python train.py --init_std_down=0.00192 --lr=0.00258 --decay_shape="linear" --doc_mask=true
Each number is 128 + 32 x the weight over its row's rms, rounded and kept within 0 to 255. Layers, rows and columns count from 0. The size above them is the row's rms in percent of the matrix's.

# layer 9 MLP down (transposed), 2560x640, rms 0.0522, rows 1397-1439, columns 560-639
size [ 99  91  99  94 108 105  99 103  94 110  97 103 102 106 101  93  95  99 108 109 101  95  81 103 104  97  99  97  88  94  91 107  87 105  97  92  97  90  90  98 119  92 102]
[[139 106 158 116 119 127 138  90 139 162 148  99  61 134  67 100 132 110 190 119 148 181 113 116 121 103  89 167 139 102 157 153 124  99 127  88 133  94 165  69 115 146 159 108 159 164 140 145 143 138 131 101 113 186 157 151 146  95 162 153 143  92 146 152 127  58 134 146 147 129 120 138  84 193 177 175  86 109 165 133]
 [154  48 170 136 121  75 146 116 176 107  83 134 116 126 122 151 176 183 173 142  54 140 135 112 167 125  71 103 127 160 140  75 101  95 143 110  92 154  69 157 155 184 111 136 152 106 155 113 109  93 136 152 157 182 119 169  61 116 137 193 188 135 159 140 167 131 125 126 129 108 185 165 101 118 104 104 117 166 139 134]
 [209 116  82 100 124 212 154 185  68 143  98  85 119  63  88 123  93 151 134 103 182  80 107 105 164 175  73 153 140 151  99 116  93 103 170 142 176 138  95 112 190 123 144  91  56  75 131 109 112 138 134 150  58 124 157 168 113  83 155 125  81  80 119 144 127 150 111 156 160 127 133 112 115 168 104 121  88 158 144 152]
 [139  91 109 117 121 123 193 130 138 127  92 110 120 150  84 101  64 149 121 128 146 146 145 117 129 169 143 167  63  97 129 159 165  84 139 109 120 109  99 122 187 111 128 149 139 178  97 141 114 150  99 139 163 102 126 170 150 126 139  61 129 160 121 141 145 174 119 136 154  66 112  93  68  88 107 165  62 182 149 100]
 [145 153 122 141  73 166 119  95 130 119 106  35  95 110 128 175 132 144 116 224 134 147  60 121 128 106  93 133 214 119 110 130 137 144 132  90 135 121 119 144 147 111  80 149 140 100 162 128 131  85  81 112  78 131 129 107 103 134 106 163 136 109 156 192 120  95 167 160  75 107 131  71 169 110 119 128 159 137  86  91]
 [118  80 136 122 182 137 102 104  81 142 172 173 120  97 154 119 148 141 122 189 111 120 160 173 122 146 102 131 185 141 156 140 109 110 124 127 110 147 121 122 124  74  93 100  98 130 128 113  68 109  84  91 182 109 169 118 178 128 110  90 123 135 160  81 109 114 128 148 100 152 120 170 168  68  80 157 108 119 113 189]
 [ 86  76  73 163 125 116  92 133  89 136 121 157 129 109  81  95 119 158 131 117 140  75 123 123 152 100 137 160 122 189 152 159 130 135 160  91 147 184 103 125 154 136 114 177 140 122 108 109 109 119 116 115 132  72 131 145 148 124 122  64 111 117 139 109  84 138 111  98 148 205 134  90 188 142 119 206 107 111 174 226]
 [ 96 127 115 173 108 102 121 110 171 129 176 122 151 128 114  70 125 166 173 124 152 133 174 126 156  60 137  87 102 135 147 144 172 157 110 151 116 124 167 108 105 118  62 117 101 119 183 136 176 148 138 115 140 135 137 141 117  88 136 196 158  95 124 177 159 154 152 145 139 126 169 142 121  94 182 138 148 119 142 119]
 [124 165 151 131 114 100  98 108 114 113 120 126 124 142 127 144 120 112  95  88 154 114 126 155 131 117 166 138 131 161 102 102 131 114 141 152 143 133 122 161 110  90 135 172 133 114 121 104 130 123 143 137 101 158 195 136 129  81 148  91 145 107 121  72 168 140 128  71 111 112 178 119   0 156  79 159  71 128  99 140]
 [142 147 143 129 109  66 157 150 136 106  84 119 124 140 102 125 131 134  98 166 157 147 156  95 121  88 115 159 171 176 160 143 185  65 161 158 132 137  88 168 109 174 107 149 128 208 151 138 108 168 109 118 184 132 114 147 141 146 127 153  96 126 161 122 211 155  92 115 126 152 148  85 126 154 100 146  66 110 203  89]
 [123  61 146  86 142 101 144 139 123 127  95 134 153 127 122  58 119 151 160 123 153 145 112 146  86 156 128 132 153 108 109 100  71  88 142 105 115 133 114 124 170 102 124 101 152 202  99 130 125 247  76 139 140 178 103  90 135 106 131  95 112 104 140  57 149 120 150  72 141 184  94 196 125 117 105  77 118 180 158 101]
 [163 144  72 158 123 114  67 112 132  94 129  87 162 178 149 110  80 155 162 191 105 151 120 116 144 128 133 138 121  35  81 121 137 119 144 102  26 111 145  78  94  96 148  91 150  94 104 119 109 151 130 169 103 176  78 161 130 184 102 113 146 129 100  75 164 152 124  93 129 124 129 137 148 119 117 148 173 184 160 156]
 [109 119 160 150  77  99 128 160 157 174 152  73 165 155 123 135 159 151 154 113 130 207 111 100 127 167 141 106  74 107 153 155 139 173 132 110  99  94 177 189 121  91  90 127  75 161 137 193 130 110  61 154 165 165 136 131 119 183 163 129 100  41 118 141 120 190 165 132 134  81 113 159 108 118 189  97 167 141 116 126]
 [157  70  94 181 162 163 122  52 108  93  87 148 123 172 128 131 136 172  71 172 136  99 140 142  32 134  91 123 156  91 143  96 198 119 146 126  90 171 149 142 190 152  94 188 111 189 126 148 183 120 161 136 128 118 138 200  90 131  94 134 124 143 136 133 148 141 134 143 153  99 116  77  78 104 110  98 204 139 101 138]
 [118 149 156 129 117 175 145 131 145 117 151 133 167 115 134 120 133 124 125 174  98 133  79 131 127 178 204 159 180 168  72 113 120 143 147 122  98  67 126 135 117 115 188 104 145 130 135  51 143 193 120 186 118 165 111 184 150  64 150 102 109 141 113  88 152  96  86 137 122  90 184  69 146 115 152 159  85 124 112 115]
 [ 89 100 145 135 155 180 133 174 109  92  83 130 180 146 112 121  88 115  60 148  81 138  96  71 134 105 109 175  88 109 158  99 139 127 132  96 106 155 109 149 141 121 129  94 128 180 112  88 185 138 163 149  84 158 117 102 123  92 140  58  83 110 187 126 143  97 156 140 161 138 108  99  81 151 155 151 156  77 152 120]
 [181  48 121 142  90 174 104 157 153 126 147 120 158 194 116 102  58 192 135 134 128 185 178 121 174  74 110 139  85  96 187 105 149 125 135 109 107 157  80 111 158 145  89 106  95 119 194 170 124  99  96 176 121 121 107 128 180 124 132 108 113 104 137 152 122 177 162 120 152  99 141  83 132 139 112 135  85 198  95 107]
 [123 150 146 154 145  82 147 151 113 130 116 135 165  61 137 142 108 129 153 165 152 101 152 133 129 144 143 126 139 127 139 128 107 206 104 108  85 138  54 104 145 158 103 129 132 101 163  92 149 113 138 135 108 122 140 128 147 128 115 110 131 129 159 140 112 163  86 182 182  79 171  92  67  84 106  81 127 108 101 174]
 [189 116 192 116  99 103 160 155 133 127 144 103 135 150 105 180 108  82  71  89 205 104 154 145 144 136 112 110 104 153 116 118  67 128 182  95 128 142 172 117 110  14 134 122 175 130 170 100 135 138 121 135 154 131  99 153 139  92 107 153 125 132 110 199 156 108 112 127 128 101 121 123 104 130 113 107 108 157 143 191]
 [143 132  94 119 147 123 162 129 107 106 133 142 136 129 122  78 168 168 151 109  95 160 117 133 123 163 138  97 172 137 123 136 171 108 101 108  51 172  94 120 163 146 105 128 101  56  79 193 125 103 155 199 160 131  78 135 179 151 124  59 169 112 182  88  74 161 145 127 200 142  81  70 112 160 111  96 162  67 143 138]
 [118 173 158 104 116 132  82 114 108 132 126 170 184 153 167  83 170 147  91 127 167 103 100 158 144 127 150 113 139 114 132 134 136 162 138 143  89 111  94 166 128 104  51 115 151 157 127 157  68 143 157  91 180 117 173 118  98 189 150 102 158 109  99 169 125 134 104 142 146 106 187  60 166  92 132 192 143  80  75 161]
 [142 187 107  99 138 198 114 152  95 118 164 115 191 141 116 113 131  99  97 145 177 163 115 112 125 149  87  82 133 135  97 150 157  97 121 103 104 154  90  50 129 194 155  71 163 173 158 136 149 162  60 139 126 104 112 169 128 178 165 109 170 141  91  87 186 114 150 167 121 148 127 107 123  98 128 164 149  89 139 174]
 [204 130 111 122 142 153 161 137 161 138 118 137 182 188 179 166 135 173 132 170 166 108 124 107 109 149 105  95 162 147 123 100 144 123 138 122 129 127 155 138 101 102 110 140 124  94 138  97  83 108 113  98 140 119 132 137 144 137 160  77  61 168 145 138 157 125 155 148 139  93  76  61  86 153 117 140 137 131  89 159]
 [124 149 146 143 113 142 116  75 170 131  92 118 167 119 140 129  80 124 155 129 121 175  86 140 110 125 123 127 105 198 140 140 143 154 189  74 111 100  68 148 142 209 152  76  94 164 122 177 151 113 138 117  80 113 116 134 157 123 146 143 171 111  71  80 166 161 113 138 126 158 140  96 136  78  93 146 107 123 174 138]
 [166 150  97 156 150 136  64 110  78 120  98 157 159 144 165 147 134 171 126 149 114 131 158 137 163 141  80 145 141  90  91 103 161 123 121 151 138 146 123  68 116 145 205  45 156 153 127 105 104 163 138 137  89 117 118 124  95 111 110 167 162 101 105 116 136  72 166 141  70 140 125  97 162 142 215  86 180 102 130  73]
 [125 112  82 134 171 155 148 149 138 135 133 105 194 145 115 126 105 140  92 151 142 210 116 140 130 139 126 169 137 150 132 142 133 155 123 162  96 133  92 133  89 112 178 105 103  65  83 125 100 163 173 125 120 132 157 141 117 147 171 114  84 151 131 124 117 184 131 141 185 179 114 106 110 139 115  64 126 108 164 114]
 [136 141  63  72 151 123 125 111  61 180 101 161 148 141 133 137 174 142  51  93 126 131 117 137 158 118  69 127 108 101  95 120 157 110 131 148 125 109 122 111  99 169 151 173 119  71 172 171 105 177 186 160 117 137  97 145  48 125 124 120 124 125 148 155 140 142  94 131 143 127 114  97 209 143  98 151 140 110 144  95]
 [158 117 101 171 110 121 102 108 141 110 151 129 123 137 124 129  82 128 161 111 183 114 149 130 156  99 122  60 115 126  66 129 195 127 130 163  85 111 102  91 121 160 139 143 124 104  99 184 102 145 204 141 115 114 163 109  99 154 129 171  92 105 109 112 136 136  96 169 133 105 126  73 138 141 108 136 127 121 146 138]
 [135  88  99 132 137 167  98 139  85 125  94  47 153 140  97 134 168 146 141 143 132 139 136 162 191 105 180 131 174  88  84 114 164 108 116 139 128 148  83 105 118 113 120 129 125 167 143 135 147  88 141 150 126 115 116 136 134 148  85  90 136  86 138 118  96 118 120 128 134 124 137 138 156 117 108 108  57  79 156 127]
 [120 114 124 144 139  97 133 161  95 158 165 118 171 170 103 135 187 139  76  55  89 132 169 117 141 116 148 160  76  94 166 123 132 149  96 141 139 140 114  48 153 102 167  23 110 132 121  87 106 140 134 111 196 163 101 163 161 102 131  88 112 141 146 168 173 127 130 138 143 144 172 168 138 168 157 184  55 136 122 151]
 [154  62 105 123  47 113 143 169  81 195 101 121 113 113  95 122 152 177 133  78 192 157 125 100 126 163 128 105 161 141 134 174 169  56 172 152 100 126 127  99 178 121 153 144 115  90 144 129  87 123 124 138 175 134  98 139 115 121 172 115 136 124 115 191 126  68 126 141 117 146 145 134 150 165 163 146 103 118 163 162]
 [125 123 149 150 122 165 105 115 128  98 135 121 147  79 147  64 102 133 121 160 148 113 116 147 166 115 143  88  81 174  35  51 135 178  50 149 121 121 116 117 135 194 110 140 150 138 123  84 191  92 107 134 159 112  61 101  81 118 112 120 120 110 154 116 108 136 124 146 195 111 102 198 142 167 132 116 125  86 130  81]
 [136 109 146 136 141 120 177 179 119 129 151  68 105 110 166 111 164 101  85  96 149 142  69 174  88  98 134  76 146 185 128  70 169 117 110 110 112 110 124 125 158 158 101  88 115 112 107 135 128 159 162 164  79  99 122 117 123 174 155 116 170 100 133 103 171 116 141 130 179 138 204 167 153 119  63 138 133 160 133 139]
 [128 138 185 120  60 158 140 130 183 170  97 110  72 189 189 129 147 103  44 139 119 123 142 134 101 157  99 113 162 108 111 133 169 158 163  68 182 175  70 164 116 136  94 141 122 112 129  94 169 131 168 156 151 141 141 111 145 133 171 171 208 122 128 149 132 134 177 114 122  67 144 153 124 172  68 104 100  76 116 145]
 [129 120 169 159 214 179 141 167 151 116 162 158 110 171  71 116 129 146  80 155 141 151 150  77 151 185 150 117 126 210 148 125 164 165 110  81 124 127 137 121 109 142 151 113 145 130  93 123 104 141 130 189 139 137 124 145 116 147 181 119 160 168 101 156 149 137 125  92 104 131 110  52 153 102 149  99 124 120 175 139]
 [132  77 173 120 168 133  60 172 129 131 138 138  39 126 104 137 110  78 150 133 111 113 123 109  91  87 145  76 106  64  92 187 135 165 147 109 114 193 133 167 155  93  77 182 135 100 142 162  44 149 120 158  81 176 130 149 112  77 162 147 132 107 172 157 191 168 121 161 151 107 144  99  95 117 174 115 136  96 152 112]
 [123 123 173 134 130  90 109 117 152 159  80 125 123 105 149 106 140 170 127  94  90 152 151 156  94 102  85 113 141  91 106 116  81 101 106 118  89 154 107 122 131  94 121 105 151  84 132 131  84  91 146 165 195  88 118  99 134  95  71  97 109 123 124 136 154 182 135 131 186 147 165 221 113 158 111 156  94 116  78 171]
 [149 127 103 150  85  87 147 165 143  88 154 144 101 126  74 105 148 147  91 130  93 111 106 118 152  94  71  80 110  81 112 161 137  84 142 140 150 116 195 102 115 148 126 104  75 131 101 107 127 154 144 134 139 122 159 141 158  74 123 111 113  74 123 152 140 170 100 120 159 116 255 114 174 146 142 144 107  92 115  81]
 [ 99 166 124 115 152 139  83 123 119  99 107  96 138  93 121  55 102 187 129 153 116 219 150 144 174  90 130  93 123  86 109  91 141 140 147 133 129 112 118 129 117 158 135 122 104 110 158 111 160 144 138 149  99 121  99 102 104 167 132 121  52  91 161  96 104 121 166  88 179 151 145 104 121 154  73 115 128 112 223 173]
 [102 127 109 126 120  68 185 122 145 133 126 159 160 124 195  68 201 149  92 120 158 124 126 140 118 137 129 145 101  92  56 199 181 139 153  72 128 166 108  95 107  94 104 114 153 146 156 150 123 117  93 135  90 148 111 147 203 168 106 135  68 135 135 131 184 101 159 153  96 175 131  97 118 160 113 140 155  77 112 110]
 [ 97 144 123 124  94  83 138 125  86 132 101 103 149 148  76 131 138 217  75  73 169  86 117 101 102 121 127  92  53 159  67 176 154 129 105  95  91  75 104 144 106 114 144 171 128 143  89 192  89 125  91 105  43 122 128 102 112 173 165  50 177  93 145 124 147  93  93 159 136  85 106 122 129 111 175  90 123  20 131 107]
 [149  84  97 136 139 185  66 111 102 113 126 143 143 101 138 192 137 139  95 136 149 120 125 137 117 115  65  89 103 151  88 167 113 172 127 154  90 153 154  88 144 165 101 137 156  85  95 152 142 130 169 175 179  68 126  86 145 144 142  86 143 120 177 185 168 138  94 192 148 159 112  98 155 149 187 110 121 134 105 117]
 [134 126 125 185 168  99  78 118  75 120 124  97 140 126 145 108  75 145  83  73 131 162 155 152 145 158 138 103 114 101 117 139  96 141 175 101 213 114  92 134 105 127 144 118 114  74 136 126 103 119 161  91 212 171 141  91 130 111 129  77  49 155 163 141 129 106 106 162 136 123 176  93 183 113 153 148  95  78 110 137]]
# layer 9 MLP up, 2560x640, rms 0.0511, rows 1398-1439, columns 560-639
size [ 94 102  98 109  99 100  97  99 106  99  98  94 112 102  91  93 100 103 105 103  98  96  96  99  94  95 103 101  99  95 101 100  99  97  96 107  92  93 104 108  95 102]
[[119 112 112 128 141 119 168 118 152 115 142  99 142 136 170 176 185 126 123 143 115 215 155 209 183 138 145 111  94 139 216 121 123 162  73 125 113 120 176 131 135 150 144 175 169  94 167 169 162 106 178 179 120 115  73  85 131 107 117 146 132 126  99 100 132 124 176 178 109 130 132  77 129 182 160 102 136  97 107 142]
 [139 109 148 103 126 133 176 102 157 113 115 117  75 140 116 178 125 132 130 133 121  63 114 122 115 162 113  94 127 116 132 119 104  93 165 114 132  88 148 119 142 131 125 115 122  90 163 151 139 100 105 146 114  94 151 177 233 164 134 179 126 106 164  95 137 144 179 153 157 170  79 172 106 165 146 137  91 127 130 150]
 [129 121 114 129 143 111 125 121 111 118 107 112 155 171 136  70  98 123 101 111 117  85 163 135  75 179 113  68 169  81 107 108 130 113 127 115 114  49 115 149 110  99 117  55 118 170 138 137 142 140 173 180 132  85 138 127 178 148 161 108  84  90 114 129 131 147 100 128 168  86 136 115 156 134 136 130 145  87  69 137]
 [171 128 114 101 176  77 158 141 148 146 136  97  84 110 146 105 151 107 111  65 165  94 107  84 106 137 160 150 102 135 109 167 151 137 124 146 128  97 162 156 115  45 115  94 121 123 149  80 136 143 162 163 197 127 136 115  94 132 134 186 131 148 156 121  98 127 138 140 102 159 124 160  97 142 102  80 156 142 122 114]
 [141 187 121 137 158 128 129 117 115 191 142 144 116 124 146 113 161 110 138 141 151  99  91 112 152 206  99 147  88 124 150  97 129 122  95 102 129 135 146 128 151  90 137 165 112 131  73 129 123 171 140 126 182 116 131 127  83  86 131 178  86 137 143  74 154 135  67 183 200  40 105 188 187 142 115 148 194 122  99 162]
 [128  79 105  92 116 103 145 101  98 124 126 138 171 119  92 120 110 177 104  89 121 136 168 181 147 134 145  73 143 187 133 148 157  61 134 132 149 125 120 165 153  86 177  80 190 148 125 125 115 132 138  87 101 125 172 167 194 104 108 104 126 128 147 118  95 143 127 147 128  60 116 139 173  81 111  68 109 198  49 137]
 [131 119 171 121 130 128 160 142 164 138 146 109 105  79 130 136  93 120 133  83 175 100 133 109 111 126 152 135 147 102 151 125  97 111  83  85 179 132 140 116  98 163 118 194 142 133 131 184 211  39 102  86  93 144 132 135 110 100 146 149 129 167 142 115 105 134 168 143 122 135 142 123 148 199  96 134 103  57  88 165]
 [ 97 129 133  76  84 114 129 151 144 146  80 162  53 134 105 121 114 173 154 119 148  75 118 120 126 162 119 140  91 130 133  57 152 111 149 108 160 145  87 157 126 143 120  90 157 123 132 161 122 153 129  73 136 138 131  71 132 141 151  97 139 122  83 112 233  76  50 146 125 123  92 173 117 100 125 116 156 160 138 150]
 [228  76 132 108  64 159  75 151  84 142  83  95 161 143 160 135 165 205 150 133  66 137 124 152 115 134 129 142 165 152  97 163  43 104 176 141 136 109 140 156  70 103 106 134 123 134 186 163 100 160 144 119 146  91  98 155 156  78  66 188 136 107 100 168 143  50 156 125 140 130 108 150 190 172 116 171 133 113 149 122]
 [134  96 124 126 146 103 141 142 101  59 138 189 131 127 137 122 124  98 162 124 130 130  47 130  88  86 141 104 129 160 116 113  65 126 166 113 140 189 105 168 207 112  86 165 105 173 115 120 144 131 109 133 100 152  40 120 115 131 135 145 131 163 162 131 127 111 135 100 145 145  82 147 163  97 130 158 139 150 120 133]
 [135 100 150 139 149 123 117 157 148 126 134 132  57 132  85 141 138 116 130 129 127 111 127 139 151 133 132 124 125 196 128 224 138 151  91 116 101 171 172 115 108 116 136 114  97  88 136 127 149 141 122 161 161 133  88 152 189 166 106 158  96  83 166 157 141 147 100 118  95 122 106 122 168 154 148 112 183 149  86 108]
 [ 80 122 154 151 117 156 134 178  97 142  98 125 112 111 154 148 134 166  97 134 117 180 137 125 164 162 129 107 131 139 183 120 154  86 156 106 108 162 122  66 102 100 178  83 125 206 124  89 140 140 143 123 132 183 123  78 102 146 122 186  96 145 129   0 140 152 154 164 141 107 123 139 152 120 140 115 146 126 126 146]
 [108  64 146 130 160 119 111 124 152 133 112 156 112 136  95 169 174 144 138 153 132 110 120  98 135 123  68 131 149 122 195 105 132 147 126 148 133 134 120 116 129 213  93 182 188 155  77 135 127 176 184 136 134 146  40 191 101 180  91 185 156 140 146 154 132  97 117 133  99 110  72  81  88 123 132  69 180 159 141 148]
 [113 135 116 126 138 142 115 119 113 209 123 135 152 149 134 107 170 194 121 113 125  90 115 173 142  91 113 138 148 111 132  65 126  99 157 138 165 138 156 133 138  85  89 114  42 166 115 154 113 133 146 104 151 122 125 109 122  92 151  82 140  93 132 117  58 128 142 115 113 119 100 138 142 157  63 102 112 183 122 127]
 [108 147 157 160  56 121 113 122 114  76 137  90  52 123  95 162 173 140 148 137 162  88  71 147  88 123 105 111 151 122  85 118 141 156 132 123 141 131 166 121 164 142 150 125 101 161 161 135 116 127 124  71 112  80 188 154 154 141 104 117 105 121 123 193  80 128  97 106 102 154 138 148 110  93 103 196 132 169 201  97]
 [114 151 174 106  93 134 124  68 127 173 170 126  83 141 188 183 112 129 111  83 179 101 125 155 180 149 104 122 111 118 129 130 161 144  99  93 135  89 142 100 165 137 145 114 162 116  40 102 129 145 157 148  97 114 143 142 156 125 144 150 192 143  78 132 128 150 123  57  78 170 183 157 150 140 139 112 160 115 147 131]
 [197  88 126 103  97 148 120 141 174 112 158 138 126 170 174 153 117 172 169 176  95  50 151 132 159 121  95 144 123  91 133 146 128 122 136 110 108 119 101 121 142  73 194 148 132 142 136  63 154 139 130 194  95 141 126 167 182 122 117 102 141 135 155 119 104  87 119 110 121 137  88 136 152 168 118 155 107 143 187 112]
 [135 131 160  93  81 122 207 174  75 152 106 131 127 167 127 115 138 106 150 112 106 103 135 158 152 125 157 130  72 104  99 107 166 135 186  97 136 125 101 106 103  71 112 119 134 161 143 140 130 125  68 113  90  84 132 101 186 136 167 129 120 124 175 165 200 105 130 115  97 148 116 168 110 193  93 116 139 151 110  96]
 [155 149 128  68 122 164 171 124 109 155 121 164  91  98 139 203 149  67 188 133 135 119 158 131 174 116 116 121  64 136 113 153 142  83 120 170 135 111  99 175 131 118 105 155 134 179 139 119  88 115 131 130 143 133 100 158 155 155 147 112  71 170 100 149 106 167 129  77 198 149  84 196 102 118 141 143 126 152  96  58]
 [185 130  80 116 154 120 121 125 103 114 120 116 120 131 104 186  99  91 148 172 216 170 114 145 124 119 141 122 132 111 115  76 122  87 161 124 142 131 119 163 118 111 124 124 158 147 111 125  89 109 139 158 144 139 128 195 152  43 122 104 110  97 154  76  65 103 160 124 247  65 161 100 136 158 142 139 159 136 132 136]
 [122  90 183  65 182 123 138  60 152 114 128  46 143  99 145 155 113 118 122 109 101 135 171 126 143 144 197  70  66 136 105 146  90 145 126 165 143 150 135 112 115 142 190 130  64 157 153 147 142 146 153 143 134 101 102 147 164 100 131 105 133 156  61 115 137 185 109  99 133 171 146  90 162 127 120 135 119 157 153 144]
 [161 112  91 143  76 137 140  79 126 109  78  89 197 147 108 152 118 153 180 105 157 159  99  74 112  59  95 117 129  77 113 134 170 162 128  98 165 155 132 142 107 147 125 137 153 112  71 111  74 126  75  89 111 117 103 101 153 113 100 104  81 115  89 145  90  96 123 142  81  72  98 116 118  66 117 123 155 120 124 180]
 [147 148  88 155 124 173 129 172 187 146 166 109 101 100 120 152  94 115 133  98 141  79 118  90 123 154 150 171 109 123  89 102 157 137  74 119 127 148 115 100 129 185 106 124 110  92 218 124 151 127 107 139 172 150 158 106 110 138 149 127 101  93 149  94 148 167  85 172  91 135 156 163  86 155 145 144 136  78 162 111]
 [113 192 173  98 143 122  80 144  66  75 145 109 111 150 130 172 150 160 179 144 149  83 149  70 110 119 147 111 100 110 132 101  97 131 144 123 125 158 192  44  68 131 101 177 169 135 103 118  81 136  86  89  81 103 138 166 123  47 221 157 144 199  39 164 144 112  65 129 171  96 112 120 116 151  87  81 228  64 113 106]
 [164 123 119 166 149  83 142 115 173 120 123 168 142  61  91 161 120 103 167 116 124 142  85 140 131 154 129  92 121 155 129 193 166 184  71 116 123  52 102 115 137  65 170 164 119 133  97 153 108 149  41  95 150 173  73 142 146  98 151 175  83 181 119  82  47 179 107 202 132 136 191 107 150  88 137 195 145 121 159  94]
 [112  76 148 179 150 160 125 143 114 139 137 127 133 139 151 103 137 130 165 156 103 104  91 105 151 114 125 155 134 103 107  97 167 160 152 184 120 154 185 118  92 112 167 154 104 151 151 101 116  45  72 119  77 144 119 188 102 134 195  57 147 177 123 181 151 149 110 137  76 165  45  90 125 147  75 166 161 128 104 134]
 [166 112 106  39 148 103  86 149  96 107 129 121  77 137 114  91 114  60 121 118 192 146 152 130 139 126  77  94 172  68 130  97 148 181 129 158 116 117  84 111  89 125 125 143 128 107 151 152 158 228 138  78 169 155 148 139  92 142 158  88 120 133 167  92 112  82 119  77 119 133 161  95  69 104  83 109 164 121 104 147]
 [117  88 113  94 135 156 132 121  80 119 114 138 109  92  97 162 111  69 146 101  83 154 169 132 123 118 145  85 129 135 125  94  85 131 161  83 122 122 136 111 138 173  84 107  61 129  44 116  83  89 111 119 140  61 119 160  90 148 126 148  79  94  68  71 139  88 106 186 136 169 149 140 129  88 120 128  79  94 144  86]
 [139 105 111 116 123  79 119  90  94 160 138 135 100 136 159 140 146 127 171 127  95 123 132 146  99 140 179  97 170 112 104  74 118 134 147 144 105 150 125  88  87 175 111  72 128 131 112 132  80 218 152 153 102 153 138 115  97 132 153 127  64 103 106 120 148 142  95 140 135 100 136 111 107 121 147 131  86 156  81  87]
 [ 78 139  99 131 197 163 101  56 166  93  70 157 120 136 183 121 179  89 152  83  98 163  99 119 144 132 161 189 154 167 156 189 118 108 114 141 156 140 176 132 130 194 131 148 137 223 189 114  85  80 124 114 107  86 175  61 110 105  99 102  95 117 136 105 127 193 136 110 109 114 128 115 149  57 129 140 127 160 128 125]
 [ 93 152 152  96 151 115  88  62  84 109 167 159 100 145 148 123 134 130  94 123 136 132  87 114  80 108 100 140 153 124 131  83 133 121 127 166 175  97 149 103 155 177 155 149  84 183 131  86 100 134 147 159 180 113 133  71 144 120 152 194 165 115 100 128 102 171 189 179 141 143 113 110 114 139  73 111 125  64 144 114]
 [127 131 164 163  60 121 196 165 142 116 164 115 100 160 131  90 116 100 166 127 108 118 112 147  79 140 117 189 106 156  77 102 120 136 139 126 140 105 181 156 169 107  44 112  98 128 119  92 130 108 110 114 145 144 131 109 166 153 149 133  92 145  78  35  85 103 126 127 157 147 135 191 177 102 123 104  83 163  87 114]
 [123 121 176 133  91 103 215  92 139 147 139 188  79 179 119  83 131 146 160 170  70 115  94 149 130 128 176  80 113 115 178 131 158 143 142 165 179 186 132  82  74 140 131 139  94 152 192 127 149 101 163 122 168 167 118  88 105 102 119 195 151 138 157 133  94 159 148  68 143 166 151 195 182 113 167 182 141  99  95 153]
 [223 137 182  89 109 164 148 118 161  84  72 118 146 116 145 132 152 138 123 125 150 100 173 146 139 134  86 141 123 196 151 161 130 159 136 199  79 161 161 120 174  83  96 134 179 173 111 130 148 148 173  98 143 155 136 107 117 106 153 105  56 126 185 147 175 135  94 169 103 147  92 125 125 139 164 147 157  87 147 128]
 [132 147 135 143 128  49 117 130 121 137  88  85 157  79  89 124  78 125 127  89 165  93 115 156 112 153 173 123 139 103 129 124 166 124 166 126 121 119 118 108 133 116 114  96 125  80 111 122 150 108  95 177 123  97 171 146 127  95 120 105 110 115 166 117 158 109 102 199  99 158 174 124  67 126 117 113 123 119  86 212]
 [111 167  36 127 120 139 175  64 100 183 162 127 177  86 138 125 178 138 107  69 104 121  87 122 171 121 120 121 203 136  78 161 163  41 137 123  85 104 131 137 116 109 137 131  81 140 186 105 165 135 104 111 150 110 153 132 100 117 155 118 140 137  90 129 115 141 135 146 115 135 115 116 123  81 112 127 116 126 163 117]
 [171 137 138 152 119  91 154 149 158 176 130 163  88 170 132 113 162 113 195 155 122 132 152 134 140 153 188  91 167 113 130 171 135 109  98 144 119 121 164  95 112 106 131  98  67 170 191  69 135 154 135 114  48 129 101 175 110 125 123 133 122 150 181 133 146 101 150 102 109 117 185 149 145 130 164 170  78  94 160 156]
 [106 115 143 125 133 150 138 120 152 103 146 178 134 113 149 170 160 107 194 146 145 132  79 100 121 164 109  94 100 113 137 117 162 126  44 164 173 122 171 122 155 119 135 135  96 122 155 103 187 147 103 161 195 137 179 140 192  98 138 175 159 139 134 199 140  87 162 135 130  76 103 163 157 145  91 129 134 166  81 113]
 [132 130 133  99 179  78  97 103 119 112  85  72 159 156 132 105 144  88 148 105 124 137 100 143 107 134 165  82  86 123 122 183 128 136 145 197 109 166 143 137  99 158 119  80 101 125  99  90 123 132 134  77 141  72 169 119  98  96  88  74 107  64 126 106 103  96 169 122  86 118 173 126 127 114 134 121 118 148 104  90]
 [122 114 121 114 130 105 158 168  96 140 150 164 140 147  85 143 133 130  90 116  74  90 124 126  93 183 144 132 141 131 160 143 203 156  97  62 182  88 122 151 121 164 118 160 138  62  73 186 120 187  77  86 103 139 148 102 111 192 139 117 164 137  71 132 225  59 129 191 133 170 104 135 176 156  82 135 141 124 168 124]
 [105 171 153 199 141 129 133  89 176 112 173 103  69 158 103 136 112 106 102 156 166 133 130  80 123  99  98 109 142 133 104 132  93 167 149  67 131  85 108 140 104 137 141 126  89 151 105  94 118 169 109 170 132 194 122 144 103  99  96 116 151 130 113 145 154 152  79 128 108 187 152 125 167 133 132 116 172  58 130 166]
 [101 116 101 133  78 159 147 101 135  90 136 134 116 147 117  82 159 113 150 112 133  74 112 163 103  91 123  93 154  63 141 132 110 149 117 103  98 154 111 193 135 153 165 123 150 112 134 103 128 121 128 152 123 137 124  75  86 122 120 135 121 139 135 103 119 134  82 161 105  78 138 156 186 135  72 149 108 108 115 133]]